config.toml
hidden_size = 128
head_dim = 32
rope_theta = 10000.0
qk_norm = false
attn_scale = 0.177
init = "normal"
init_std_o = 0.0
init_std_down = 0.0
learning_rate = 0.00636
lr_head = 0.00906
decay_shape = "linear"
max_seq_len = 1024
doc_mask = true
train_tokens = 144800000
Each number is 128 + 32 x the weight over its row's rms, rounded and kept within 0 to 255. Layers, rows and columns count from 0. The size above them is the row's rms in percent of the matrix's.

# layer 5 attention output (transposed), 128x128, rms 0.168, rows 14-34, columns 64-127
size [132 130 114 129 121 124 117 122 118 126 123 101 133 136 130 104 132 105  93  86  91]
[[ 95  88 159  83 128 134 119 132  91 123 124 104 149 113 117 134 106 171 164 145 106 103 148 148 154  87 188 156 119  91 109 191  98 108 162 104  91 154 130 159  92 114 118 143 162 151  82 110 120 125 142 156 100 169 151 138 173  62 163 149  69  91 132 130]
 [ 91 142 166  86 108 140 138 108 130 151 134 132 130 115 112  94  36 144 158 141 119 111 123 158 117 118 133 153 167  44 120 149 149 109 127 109 112 124  81 118 121 147 165 181 138  65 148 153 134 172  94 104  92 129 127 214 123 143  96 128  83 123 141 187]
 [167 110 103  61 102 118  73 139  98 135 122 147 152  93 181 159 201 127 157  99 122 105 129 111 149 119 168 158 128  97 118  99  93 185 161 107 163  76  88 135 138 147 144 110 162 144  86  81 143 106  86 127  74 106 131 137  72 111 133  72 104 133 143 105]
 [127 131  84 101 161 138 140 127 141  91 162 178 170  99 105 122  76  70 102 152  47 114 118  88 145 155 127 133 220 136 103  90  98 130 143 147 126 146 139  99 191 102 112 103 116 103 133 168  91 155 140 170 117 143 133  88 119 112 100  97 114 123 104 181]
 [103 125 124 143 144 149  88 133 110 100 180 143 150 108 109 155 131 125 132  99 111 121  82 139 132 157 129 154 166 195 144 119 125  81 184 120 113 136 145 121 108 145 107 166 198  81 154  97 131 120 179 227  83 131  91  82 132  91 144 117  58 188 117 146]
 [ 96 152  52 115 146 118  69 140  85  78 136 162 163 133 173 150 123 120 177  89 143 116 111 115  93 150 114 131  74 128 154 161 138 139 157 150 147  82  93 185  63 109 106 143 137  16 144  80 137 132 141 129 105 138 152  72 102 153 117 173 122 176  78 147]
 [140  85 118 166 122 180  71 155 170  97 138 148 176 143 111 166 129 132 142 172 132 152 124 171 141 165 105 147 165 187 184 132 115 138  48  83 131 131 119 101 136 137 128 148 104  74 151 100 137 126 115  92 115 142 100 101 102 107 124 142 129 141 191  75]
 [135 125  61 216 164 174 153 130  95 111 115  96  76 139 170 141 181 145  98 159 108 144 156 148 126 183 112 137 117 143 112 151 119 185 116 163  88 129  80 144 120 140  58 143 160 147 121 127  83 147  87 149 135 137 179  97 126 130 102 113 137 153 128 186]
 [ 98 152  76 150  99 107 108 172  91 132 107  93 137 128 182 136  96 124 111  76  52 157 149 140  99 159 136 125 140  94 106 123 103 180 122 127 180  90  66 166 149 149 158 123 137 130 101  85 128 126 117 120  45 169 118 142 137  75 173  86 158  55  98 150]
 [100 122  35 152 130 117 136 136 112 126 128 119  87 104 159  89 114 106 159  88 147 123 146 129 125 104 152  94 122  94 103 117 122 131  58 120 158 122 124 118 123 141  43 116 106 130 108 118 115 124 110  95 129 170 112 126 131 158 105 182 145 128 115 186]
 [153 127 196  81 133 126  90  73  85 131 168 211 116 126 101 113  96 144 112 159 130 150 100 123 118  72 215 177 115 110 190 157 118 152 156  93 123 111 119 144 173 133 138 169  89 115  98 151 141 137 104  86 169 102 182  72 108 137  83  66 119 127 126 166]
 [138 102  94 137 141 131 153 130 119 101 105 130 120 155  86 175 185 144 123 133  18 119  95 157 145 113 126 115 102 139  85  70 173 163 109 173 121 133  67 180 127 137 111  94 115 147 157 157 150  92 135 119 133 124 164 105 106  90 116  94 146 154 111 110]
 [174 114 103 101 152 187  87 118 111 105 160 230 123 113 175 126 162 123  53 132 169 143 149 125 157  93 140 145 149 132 151  89  80 150 136  73 137 130 138 100 143  91 120 104 139 144 100 144 105 102 128 144 143 149  79  82 117 118  72 108 121 179  79 152]
 [108 117 126 121  97 168 216 141 161  91 155  82 158 209 169 174 163  96  99 168 109 117 145  74 154 151 115 176 172 148 143 151  77 127 113 102  82 147 159 114 181 148 109 100 162 145 179 196 103 126 175 116 117 125 179 118 153 121 140 114  93 102  40  87]
 [124 145  52 111 129  85 130 108 135 127 124 104 122 136  77  90 132 115 151 115 116  88  90 142 116  67 131  87  53 121  81 123 123  84 139 179 147 102 155 114 115 138 161 100 122 153  94 158 105  91 116 106 188 198 159 156  88 133 149 114 148 135  90 130]
 [153 164 127 149 143 118 123 116  76 116 171 135 111 108 168 181  76 121 145 116 152 122 115 107  66 140 137 170 180 121  95 110 136 175 129 121 174 120 155 128  77 157 175 104 106  71 143  84 154 136 150 197  60 115 130 152 183  63 145 136 133 136  75 169]
 [ 81  82  77  98 135 121 166  97 146 130 157 152 117 140 180 105 142 129 131 168 147  93 100 115 115 140  88 123 164 180 173 145 106 128 160 116  95  90 105  75 137 149 130  95 132 118 156 101  83  77  72  93 160 139 123 101 157 129 100  79 130 126  73 128]
 [172 106 103  68 144 131 113 132  52 146  99 149 138 106 155 152 169 140 141 111 208 115  98  50 166 139 137 184  91 132 167 120  75  93 134 109 167  94 128  79 123 153 151 127 185 143 137  91 159 126 150 123 110 142 104 139  91 103 175 202 116 103 116 150]
 [116 108 159  94 105 113 165  58 144 146  63 113 150 144 121 118 159 142 141 142 153  84 117 149 124 138 105 191 133 108 157 157 145 165 105 171 144  56 123  73 108 136 154 169 174 122 121 104 101 172 148 123 105 142 159 125  94 101 167 152  87  76 129  99]
 [187  96 136 131 145 142 176 122 171 163  77  90  91 134 109 124 125  95 149 186 178 126 154  85 126 113  95  44 137 190 176 103 120 127 126 118 108  89 128 141 166 102 130 125 137 136 122 120 116 151 153 108 126 126 182 132 161 156 138 139 142 114  75 101]
 [100  98 143 128  66 145 143 111 101 128  94  74 124  93  70 101 146  93 121 116 116 107  79  99  87 101 148  78 181 167 129 119 143 123 162 100 122 112 137 156 138 172 164  79 149 103 124 200 109 151 109  94  71 133 131 148 155 121 142 146 134 191 226 118]]
# layer 5 attention value, 128x128, rms 0.176, rows 15-34, columns 64-127
size [151 121 140 137 146 134 136 130 139 137 116 150 156 149 110 151 119  75  79  80]
[[154 151 143  84  69 144 126 156 121  94 171 107 110  88 112 112  93 146 109 153 151 132  85 130 161 155 121 151 151  87 116 115 124  43 147 179 117 164  76  89 153 128 147 154 111  72 109 204  90 120 129 124  99 158 116 108 132 118  61 133 147 131  82  61]
 [187 127 172 110 141 115  56 102 161 117 142 102 158 115 159 143 114 120 164 145 157 127  62 117 113 145 140 166 158 118  72 154 174 112 118 144 179 143  77 219 150 172  92 123 157 136 103 104  61 106  78 168 133 112 126 171 180 212 108 131 116 115 102 122]
 [108 166  82 129 161 116 116 173 171 108 153 145  71 125  91  54 152 155 123 106 126 165 136 136 178 164 157 172 121  81  94 143 165 153 127  98 141  87 131 127 201  92  86 142  82 142 140 110  93 112 115 119  79 123  54 110 138 109  81  95 161 116 103 139]
 [122 185  86  94 142 127 144 138 138  90 187 185 135 107 102 102 190 147 109 114 160 168 171 162 131 144  78 125 180 143 129 117 192 119 135 104 130 132 170 127 161 116 107 155 161 192 159 153 115 126 110  98  72 134 136 132 112 135 183 162 124 136  71 118]
 [115 131 100 104 138  90 148 151 118  87 161  96 149 115 159 141  63 157 183 133 143 118 156 116 160 206 106  80 133 177 111 141 174 103 132 161 127 114 127 163 175 116  95 123 204 111 212 124  92 141 121 102 142 198 119 205 113 176 161 152  95  85 148 151]
 [122 137 124  95 105 140 134 129 121 171 165 131 160 158 142 118 185 123 103 132 188  98 147 172  82 181 175 164 118 149 132  78 107 138 103 159 149 126 213 133 157 117  83 129 113 112 137 147  62 107 130  69  97 135 129 163 147 102  93 117 127 177 140 199]
 [125 156  98  78 164 172 145 130 110  97  79 118  93 165 154 140 130 160  86 148 105  82 154 133 105 115 108  55 149 158 129 120 101 178  91 143 100 104 124 107 137 155 147 129 190 161 146 104 124 174 133 133 169 104 136 156  90 117 117 181 121 130 144  84]
 [136 176 179  97 153 162 104 182 138 117 122 144 140 155 191  71 150 127 187  63  70 181  84 136 184 175 172 160 125 136  76 130 144 167  91 154 150 162 126 141 151 102 107 170 126 155 147 108  80  86 110 158 188 159 101 178 146 114  85 123 148 152 135 137]
 [126 141  77 125 166 113 160 108 129  72 131 158 101 149 161  80  83 109 157  98 137  56 200 178 180 127 103 141 163 126 124 122 170 139 130 133 160 110 135  63 167 119 172 117  93  93 177  70 132 125 120 120 176 104  78  85 116 119 122 105 122 107 166 117]
 [139 124 109  99 166  71 118 159 127 161 144  84  75 147  89 156 135 116 159 139 160 163 104  82 148 138 147  75 136 120 168 119 107 143 141 161 116 101 128  96 164 176 114 145  72 161  92  93 136 180 185 112 150 102 114 119  86 161 113 147 112 147 131 139]
 [139 128  90  75 209 123 124 172 150 130  97  82 112 151 142 103 116 212 196 100 147 104  99 122 127  85 188  98 125 147 125 180 122 149 125 160 109  80 167 132  75 134 135 121 114 136 124 179 166 111 143 166 135 138 119 113 123 118 147 129 143 136 106 167]
 [ 96 133  74 139 163 133 130 103 192 126 136 191 134 115 150 144 151 177 119 105 149  91 132 145 155  84 130 108 101 123 156 138 176 120 137 123 127  26 142 176 189 138 118 134 119 163 123  95 124 182 166 178 155  93  68 161  68 142  87 147  83 153 124 151]
 [ 54  91 129 153 117 168 189 115 139 121 156 160 132 118 140  74 117 163 139 144 150 125 111  70  98 121 170 171  37 121 156 146 141 141 113  83 111 136 134 168  84 123 157 104 128 172 106 114 132  72 123 155  64 136 143 131 145 148 148  93 136 114 149  72]
 [169  89 115 177 125  76 117 130 138 107 124 154 136  91  91 178  52 131 135 150 127  82 124 122 175 139  62 135 118 115 116 187 138 130 112  62 125 161 112 122 145 110  78 142  94 168  72 143 118 125 155 143 171 136  86  78 130 107 180 130 213  96  73 109]
 [163 149 164 121 126 167 127 153 105  54 129  60 155 161 169  83 124 117 109  94  87 153 132  93 165 104 119 144 109 152  51  98 142  99  99 126 169 116 144 112 158 139 172 181 138 166 168 120 104  91  63 174 143 123 170 196  98 154 145 111 152 170 131 176]
 [170 156 105 137 113 129 138 106 104 143  90 145 125  87 120 130 119 173 199 164 129  58 194 106 120 160  88 110 112 147 155 137 147 138 126  92  92 151 143 165 135 118 147  65 116 173 114  97  90 104 198 107 108 152 109 137 155 179  81 167 166 121 107 100]
 [121  93 163 154 131 162 126 104 198 153 144 152 139 140 161 183  87 107 131 139 163 148 107 114 105 111 125 164  78  78 109 124 186  89 164 118 239  90  93 141  98 168 114 128 220 133 129  87  99  98 105 192 106 147 158 143 142 147 193 212 138 109 166 128]
 [103 149 103  97 132 186 139 153  94 114 125 109 159  66 178 155  75 180 135  92 155 138  79  93 147 194 128 120 132 132  68 136  83 141 113 123 153 123 147 176  97 132 171  95 125 178 125 129 178 141  83 132 138  90 152  89  99 116  80 126 148 134 110 164]
 [144 142  80 114 155 166 190  80 165  83 125 138 128 136 109 103 134 128 151 142 111 108 133 151 123 148 144 188 116 101  88 182 168 142  83 113  53 162  92 131 130 185 159 109 160 107 118 142 120 163 175 128 154 113 156 102  87 114 134 126 139 160 136 141]
 [172 188 141 158 152 163 147 158 130  93 150  98 141 172 185 185 121 138  73 103 110  80 139 140 152 135 137 153 116  60 139 138  79 163 120  97 164 174  48 121 125 204 117 163 135 178 125 124 143 117 163 146  99 132 104  91 115  74 149 105 149 119 155 124]]
# layer 5 attention query, 128x128, rms 0.152, rows 32-63, columns 64-127
size [117  99  90  92 104  91  97 101  95 114  94 114 107 111 102 102  95 106 111 123 104 112 115 115 106 110 111 107 116 119 107 133]
[[135 117  86 140 161 123 119 173 114 134  83 183 190 178  97 187  71 124 142  67  77 150 136 129  89 163 151 155 139 110 108 132 115 169  93 132 125  88  89 132 151 129 150 113 187  34  95 117 128 129  94 131 140  94 196 141 111 126 128 147 183 121 125  81]
 [196 134 124  76 122 122 124 128  91 113  77 117  92 145  88 173 187  67 129  91 138  97 136 120 147 110 152 161 196 119 111 167 120 148 108 153 126 115 110 157 141 117 124 159 142 104 115 203 172 119 156 145  92 196  76 114 157 117 114 153 178 119 163 123]
 [108  72 178  73  93 150 129  83 178 134 158 126 177 123 134  77 122 160 157 142 133  94 153 179 135  86  92 152 100 135 157 134  86 122 151 166 115 127 131 164 165 104 154 195 140 159 122 122 152 131 107 129 164 142 147 131 157 142 114 111  85 136  76 114]
 [110 111 107  82  96 130 137 140 138 151 154 167 183 155 130 139  69 106 135  81 139 112  86 155  98 136 163 179  65 139 120 100 162 134 128 120 104  38 111 174  99 160  82 106 155  77 121  99 152 119 210 132 118  86 123 109 120 147 145 168  97 125 100 125]
 [138 205 188 106  90 122 146 167 140 108  89 142 141  89  90 135  84 183  96 165 122 160 140  68  81 191 141 135 109 121 186 182  86 121  88  75 102 151 131 166 177 124 137 135  84 124  79 105 133 156  91 118  93 135 129  88 121 158 120  83 142  77 166 119]
 [136  65  76 139 132 176 134 106 128 110 146 155 121 132 176 136 184 107  84 118 111  89 161 226 156 158 122 154 126 125  87 155  98 115 160 126 113  68 177  98 165 118 193 179 151 123  86 140 137 104 168 141  68 161 109 160 117 130 128  84 152  75  81 151]
 [ 57 112 108 110 108 106 113 156 115 151 213  44 147 156 170 171 174 159 159  88 159 175  90 101 110 120 180 134  73 111 169 121 120 123 149 194  89 131 128 170 130 147 124 168 126  69 133 151 102  95 171 107 137 116 136 127 148 114 111 164 133  82 101  81]
 [151 197 100 108  86 123 119 159  80 153 136 199 134 180  67 154  61 131 163 113 146 112 100 107 112 131 193 117  92  70 126 157 119 194  95 122 125  85 142  75  90 152 138  36 144 109  60  75 132 131 162 120  80 100 101 128 111 131 162 150 120 113  97 158]
 [134 117  89 104 121 144 140 144 137 118 181 200 117 149 179 163  89 102 144 158 150 139 161 173 146 149 102 156 171 127 128  95  95 126  40  81 138  97 116 129 187 167  72 198 155  93 135 145 105 181 145 115 169 146 140 122  67 154 122 129 137 124  72 107]
 [137 140 109 152  66 149 117 154  83 107 230 166 121 110 120 147  70 159 150 167 139 158 103 114 105  95 152 128  63 130 181 125 147 141 144  85  69 134 165 128 179 180 162  76 139 111 111 139  84  99 180 117 117 130  61 116  82 109 140 163  76 108 142 104]
 [141 169 114 151 109 179 108 130 164  81 153 112 106  93 120 135 196 102 101 136 140  58  95  92 137  94 191  97  91 131 180 127 170 190 161  97 116 111 141 146 163 154 100 159 117 134  65 146 103 130 187 141 120 130 146 133 110  92 125 133 153  87 146 113]
 [ 80 125  91 147 137 133 132 109 126 130  88 119  95 140 150 131 167 133 177  93 132  87  78 170 127 179 122  93  74 133  98 111 162 124 137 177 113 144 100 198 106 119 100 152 138  62 130 103 139 109 121 140 197 113 145 142 108 101 115 182 122 121 172 185]
 [153 131  93 140 107 114 149  98 218 119  34 166 122 148 143 144 195 100 114 113  92 113 164 156 133 134 119 108 121 119 106  88  47 116 104 171 137 155  54 118 179 102 115 127 123 147 138  92 108 129 119 164  96 118 179 137 146  91 113 109 112 108 161 184]
 [ 60  96  73 108 124 126  87  94 141 163 148  89 161 120 128 114 188 136 116  83 131  50  77 175 119  87 100 177 150 122 112 133 155  89 135 225 115 165 119 129 115 107  83 154  90 127 143 154 159 125 154 157 178 100 121 150 237 152  99 160 135 115 159 125]
 [ 41 140  96 165 128 138  90 131 140 129 147 155 152 103 114 148  56 113 141 139 146 148 125 125 147 240 117 155 100 127 139 148 122 107 130 106  88 137 169 167 110 120 104 123 136  81 123 122 114 124 135 142 179 149 124 160 139 173  60 153 146 138 141 147]
 [155 117 105 107 142 139  37  96 100 121 128 222 105  80 153 180  79 126 202 116 132 187 161 193 138 148 107 117 107 130 123  99 133 107 126 149 154  88 163 108 150 147 183 104 210  97 168 127 130 117 113 138 130 151 121 165  81  28 115 162 143 137 119 141]
 [113 147  48 122 128 120  85 190 171 127 146 164 135 135 160 108 177 133 109  93  74 129 158 129  96 146 110  76 102 116 135 132 121 132 134 152 101 114 158 155 146 160  90  70 132 156 129  77  92 103  95  96  77  91  97 124 162 123 165  57  47 148 125 137]
 [120 113 135 199  79 122  93 124 150 114 105 210 147 156 134 134 186 157 111 171 103 129 205  66 117 199  84 139 116 151  79  97  76 117 148 165 154 137  78 123 130 146  75  76 129 137 111 117 156 124 118 143 166  88 120 140 174 146  84 123 151  93 145 151]
 [165  63  67 112  87 152 104 118 108 118 157 135 115  86 182 134 163 117 153 150 103 156 113  89  75 169 119  65 135 132  93  77 162 112 105 222  88 132 141 170 195 135 168 129 157  77 121 163 145 131 153 145 138 149 139 147 104 100 131 130 194 107 113  68]
 [124 128 206 142 138 131 182 148 111 145 201  98 105 148  52 104 100 153 131 205 161 161 121 103 144  75 177  86  57 104 129 137  72  75 120 138 163 134 157 129 158 140 160 165 141 174 136 131  98 146 188 135 174  87 124 125 127 163 166 125 112 109 152 123]
 [126 140 121 131  98 173 102 197  78 143 131 157  96 126 139 174 109 154 116 124 174 167 166  95 155 127 179  91  60 118 162 169  86 122 104  96 131 134  91 155 193 137 129  89 138 142 102  94  80 136  77 155 105 117 131 136 138  82 149 148 131  75  76 107]
 [116 151 110 116 144 128 131 105 161 166 146 136 116 112 134 102  81 111 110 198 150 119 151 119 107 177 143 104  39 133 141 144 158  94  97 125 124 108 207 136 116 101 127 146 114 163 106 173 152 117 163 144 150 100 129 170 143 140 140 144 148  65  42 191]
 [173 132 122 107 118 112 168  78 115 170 146 232 137 104  94 154 124 149 132 112 136 197 140 138 112 159 142 104 165 160 153 132  70 107  94 116 130 157 172 136 127 127 154 119 158 182 102 161 136  98 143 131  94 108 157 104 141 101 139 112 122  99 139 121]
 [101 157 122 144 154 161 108 103 143  92 124 175 143  94 168 155 109 156 164 144 126 137 123 187 126 168 112 189 165 207 217 157 185  92  68 153 141 159 139 155  72  44  99 166 130  64 128 101 161 150 108 155 143  65  98  83 173  91  92 163 148 131 157 120]
 [212 121 130  91  89 142 140 128  77 117 150  65 120 155 139  92 163 133 142 104 142  98  92 134  78 145 103 149 146 143 162 124 166 114 157 154  64 114 145 120 141 126 151 131 154 122 158 143 139 127  98 159  79 103  96 123  92 158  92  92  79 151  89 150]
 [141 155 125 105 115 150 143  82  93 111 219  86 115  94 178 131  79 145 126 141 120 136 130 150 132 159 152 140 116  98  88 114 207 144 136 119 133 120  77 171  85 169 103  44 183  88 176 145 117 144 140 142  65 102  86 106 152 129 146  96  65 172  70 100]
 [120  90 111 157 133 175 121 130 124 126 132 157 124 122 162 136 112 105 106 164 136 116 134 180 133 169 145 116 162 158 108  98 116 148 133 106 109 103 125 158 167  84 159 196 112  96 110 179 161 197 105 141  96 125 147 105  69 123 100  88 170 140  76 168]
 [144 149 130 103 207 123 129  97 113 152 148 125 117  92  56  85  49 117  58 158 109  95 112 190 117 137 138 160 133 187 121  80 211  96  90 134  90 171 114 155 134 118 127 134 132  98 123  80 159 124 103 109 142 104 112 108 136 184 121  95 131 155 156 176]
 [ 80 102  69 157 135 129 127 133 142 119 213  82 130 151  77 117 107 103  98 118 139  65 153 134 116 126  62 136 131 129 117  86 130 148  99 123 145 108 153  73 123 167 132  91 119 115 146 124 105 145 170 145 132 171 126 128 169 123 110 146 159 169 131 151]
 [167 123 145  95 123 147 126 159  80 107  78 145 155  81 134 176 126 133  89 122  89 116 156 121  95 155 143 165 153  78 113 126  94 163  63 104 147 133 137 137  94 115 134 114 150 131 154 167 163 162 146 158  82 147 159 158  99 175 140  92 114 103  52 125]
 [117  98 201 151 151  93 204 146 142 114 133 122 121 122 119 116  99 113 139 165  61 145 193 191 141 168 104  84 144 130  72 131 112 106  74 117  95 134 105 127 110 112 199 134  95  65 164 148 108 149 139  96 120 140 163 156 147 175 148  60 151 116  86 101]
 [ 82 122 120 141 107  92 106 129 165 140 173 176 125 164  67 153 184 110 164 133  87 102 157 103 169  80 141 149 155  64 164 167 108 119  95 136  71 116  95 142 114 135  17 137 135 140  79 106  92 130 106 142 142 115 158  72 131 116 107 116  75  83 149 121]]
# layer 5 attention key, 128x128, rms 0.16, rows 32-63, columns 64-127
size [ 77  82  85  75  98  84 112  79 101 104 113 106  98 119  89 111 107 100 106 121 109 117 111 114 101 102 106  99 100 114  96 111]
[[155 154 158  67 113 111 132 124 100 133  66 157 132 157  96 144  59 126 151 113 139 194 111  65 123 154 159 129 136 152 106 152 148 114 142  95 178 100 123 121 163  84 147  95 136 137 148  86 119  56 105 178  75 140 145 125 129  98 174 135  90  86 152 122]
 [117 167 103 127 168  99 137  81  97 135 147 113  83  74 129 178 159 147 135  95 110 126 127 109  46 124 139 168 124 125 154 114 115 142 181 166 175 134 130 105  67 117 109 154 157 130  61  94 108 145 117 120  85  71 114 127 144 205 113 173 119 110  99 206]
 [100 146 134  94  72 129  83 104 113 116  94 126  99  85  86 147 119 160 105 113 149 203  75 136 101 112  97  91 119 152  91 177 141  67 105 177 134 160 127 126 113 117 111 148 150 137 120 120 125  87 138 157 143 144 122 131 117 129 129 120  49 129 168 115]
 [118 128 118 112 111 126 138 119 107 124 213 141 106 132 115 121 133 147  98 161 134 129 107 119 202 133 138 138 159 131 135 122 156 136 124 173 135 151 120  81  92 122  95 148 113 122 131 178  73 106 125 104 166 115 119 104 112 205  78 162 149 149 133 134]
 [187 126 151 128 158 176 168 123 141 103 141  80 181 141 164  93 115 110 150  57 110 105 144 114 133 111 112 174 146 165 171  97 157  89 107  93 117 125 182 104  71  83 108 100 108 146  93  49 157 141  72 137 125 100  96 122 178 132 131 101 127 141  66 132]
 [ 86 167 170 140 138  91 118 126  70 165  92 127  95 124 116 115 193 163 125 140 140 160 119 143 100 186 119  96 129 159  41 152 113 145 104 187 157 166 132 138 121 109  98  60 152  99 145 147 139 104  70 169 124 149 147 118 155 201 113  85  84 149 123 130]
 [155 116 128 175 185 147 187 107 137 160 172 169  96 182 129 150 145 125 143 173  85 114 149 143 142 150 176 143 176 120 182 107 124 144 236 138 129  91 122 176 156 145 147 189 113 102 161 143 133 132 140 154 103 139  87 103 126 139  97 114 165 156 155  81]
 [130  98  82 101 233  59 132 109 121 174 157 113 116 150 175 132 124 117 138 105 157 109 113 108 130 110  99 178 177 124 183 116 118  83 143 142 141 135 149 107  87 130 132 103 152 169 120 159  84 123 117  89  79  46 133 116 159 159 126 132 101 145  93  98]
 [172 113 101 111 149 119  92 140 144 156 122 173 115 108 183  88 176 161  73 170 134  57 125 143 124 119 143 130 126 101 139 120 153 182 201 150 146 109 146 143 147 140 155 149  82 132  96 110 139  60 140 127 131 144 168 113  72 109 162 110 144  96 112 108]
 [126 128 183 119 192 129 125 135 176 154  86  78 114 144  47 120 165 108 123 141 122  93 155  99 152 152 139 140 161  76 161 125  77 176 143  84 112 131 163 206 102  91 164 132 112 121 127 132 127 160  98 169 122 164 126 109 172 109 124 136 185 131 124 119]
 [146 110 154 143 158 133 143 121 116 149 207 109 112 142 137 142 146 112  84 125 140 137 168 191 152 165 177 159 137 122 182  82 112 156 177 122 111  93 107 154 138 101 120 141 148  86 145 137 133 117 147 148 161  99 137 160 169 130 124 181  84 189 165 140]
 [160 149 160 122 135 190 158 100 145 130 181 104 136 147 138 181 153 114 124 129  93 137 100  83 120  81 113  91 181 126  68 145 145 127 196 120 102 121 121 142 146 118 119 199 104 138 139 118 115 119 205  99  78 111 147 127 162  68 135 148 117  75 110 110]
 [146 118 155 103 137 129 145 112 153 147 156  88 104 180 138 128 161 158 163 122  97 165  90  77 156 165 114 123 102 110 116 124 120 140 168 125 126 114 116  80 118 177 124 120  71 119 185 125 151 141 201 151 170  91 158 132 101 117  82 187 146  78  79 124]
 [194  84  71 125 127 162 126 126 119 104 199 158  97 166 181 154 136 133 148 122 121  92 147 101 157 130 183  82 122 129 153 127 177 103 115 154 104 117 161 123 129 174  98 131  76 161  98 107 152 105 153 106 126  56 150  91 119 115 145 111 146 141 111  59]
 [133 101 115 107 175  98  87  94 213 128 103 143 105 179 156  89 105  77 121 118 126 131 126 143  99 139 144 213 180 171 106 114 175 181 103 107  92 165 111 107 135 110 129  91 131  86 119  92 140 102 135 159 131  66 119 106  89 159 156 131 127 166 138 132]
 [102 170 112  84 142 103 126 128 147 154  72 108  95  70  79 149 181 174 168 155 125 122 170  73 161 133 134 136 130 164 119 144 124 130 143 189 129 153 120 188  99  77  86 138 120 120  67 149 157  87 120 147 103 146 160 137 126  95 148 108  98  69 136 187]
 [143 137 146 104 120  85 137 121 105 126  98 134 135 108 115 143 103 157 106 119 101 155 166 205 123 101 158 132  34 128 103 170 120 125 145 121 106 167 124 179  79  70 172 110 201  97 154 158 117 112 135 135  77 163 132 160 113 148 119 126 109 161 175 155]
 [107 150 143 116 161 104 178 111 194 137 125 119 122  82  94 119 136 168 158 169 161 122 150  82 136  89 130 153  85 123 146 168 133 114  97 162 176 158 160 163 104 100  80 146  84 150 103 108 196  77  96 107 173 125 122 116 104 103  74 172 122 108 215 189]
 [113 108 122  73 158 160 196 121  46 146 117  54 107  93 128 114 145  97  85 110 100  84 193 109 118 143 128  83 148 188 124 125 190  74 176 139 111 184 115 124 151 140  85 151 188 116 140 155 154  96 129 152  86 124  90 153 199 160 162  96  78 104 129 113]
 [105 123 198 166 136 115 160 138 109 115  65 148  98  99  46 126 156 207 148 120 143  85 112 141 115 139 149 219 140  92 126 141 120 103 105 140 196 146 133 127 108 102  90 107 110 138 117 101 106 134  95  98 130  77 118 125 177 143 152 125 122 147 193 113]
 [121 121  98 113 137 159 133 113 102 179  83 121 111 130 188 109  94 120 117 111 132 163 113  56 124 179 172 146 104 151  78 140 100 179 156  78 114 133 108  56 154 153 136 145 126 154  92 161  88  92  97 122 135  91  95 153 110 147 125 162 151 148 134 206]
 [ 93 153 150 165 142 153 139 126 143 134 121 142 182 113 162 102  99 160 203 109 125 114 121 132 109 119 165 132  60  78  96 172 140 150 109  92 190  72 140  86  63  67  62 104 139 144 131 111 111 165 102 105 157 112 149 157 158 131 152 128 182 114  94 153]
 [ 99 133 101  95 150 133 135 103 193 127 100 117 113 124 154 117 118 173  73 129  91 125 131 198 113 179 179 121 131 103 153 114  77 122 147 105 118 143 159 129  84 176 148 110 115 118 128 112 169 101  58 169 129  97  85 155 130 135  88 132 152 148 119 119]
 [103 127 105 118 149 114 105 170  99 100  62 145 203 132 101 145 161 120 112  75  88 109 158 112 177 119  98 103 143 127 152 149 141 104 116 123 110 136 126 152 147 108 118 124 189 140  97  94 128 141 109 126 123 139 195 140 125 111 109  78 128  98 145 140]
 [110 104 112 122 115  90 128 140 108 123 129 117 170 101 148 152 120 126 151 130 130 139 148 192 107 159 121 244 167 109 154 100 125  78  71  88  92 164  99  99 110 107 118 141 187 130 173 144 108 157  75 113 131  89 137 140  73 128 115 133  70 175  85  49]
 [ 99  93 138  47 112 138 108 172 163  59 154 149 106 177 157 136 178  77 114 121 161 130 133 162 180 105 183 165 148 100 158 151 106 135  90  88 114 117 106 101 124 151 137 144 147 145 133 154 133 156  67 133 100 216  78 160 137  98  94 157 101 161 113 118]
 [122 114 157  97 130 120 148  92 146 143 138 106 157 157 162 112 146 187  71 158 138  94 176 156 160 131 102  54 141 177 135 120 124 120 197 161 129  75 145 129 187  89 151 211 120 165 150 120 134 100 165 135  65 123 112 148  59 152  61 108 123 166 128 110]
 [142  96 141 120 136 161  89 163 112  84 138 129 145 185  78 140  51 114 108 118 115 175 122 140 129  77 103  99 127 172 127  88 164  99  73 159  99 136 176 155 129 193 150 112 178 167  84 103 128 132 173 139  99 162 133  86 124 126 120  90 123 149 108 105]
 [120 120 112 146 134 148 195 119 157  58 103 200  62 133 106 131  82  86  71 138 164  93 151 147 140 121 156 159 190 173 121 100 103  68 122 103 130 106 112 144 121  54 130 143 107 150  96 138  44 103 170 109 138 116 164 197 116 155 114 133 116 146 103  96]
 [139  99 129 130 130 104 156  96 148 106 166 133 113 120 210 119  90 118 133  72  73 111 189 167  82  86 126 154 159  86 113 101 145 147 108 167 105 118  70  68  89 122 103 135 107 146 143 102 107 120 135 147 127  73 106 115 112 160 156 118 160 163 135 125]
 [170  89 120 141 186 154 145  88  86 143 138 126 113  91 118  63  96 110 126 146 131 127 141 102  93 144 114 127 147 138  96 120 169 163 167 169 114  72 118 100  96 162 146 105  79 127 201 165 120 108 157  93  79 159 111 179 192 167 106  91  61 152 104  92]
 [160 149 138 158 100  49 133 144 151 173 127  98 112 147 180 123  74 113  82 178  77 136 137 175 143 176 122 149  92 144 169 114 119 139 131  98 112 175 129  76  95 146 149 109 120 159 171  95 130  82  83 174 157 106 139 115  87  79 112 145 142  97 150  66]]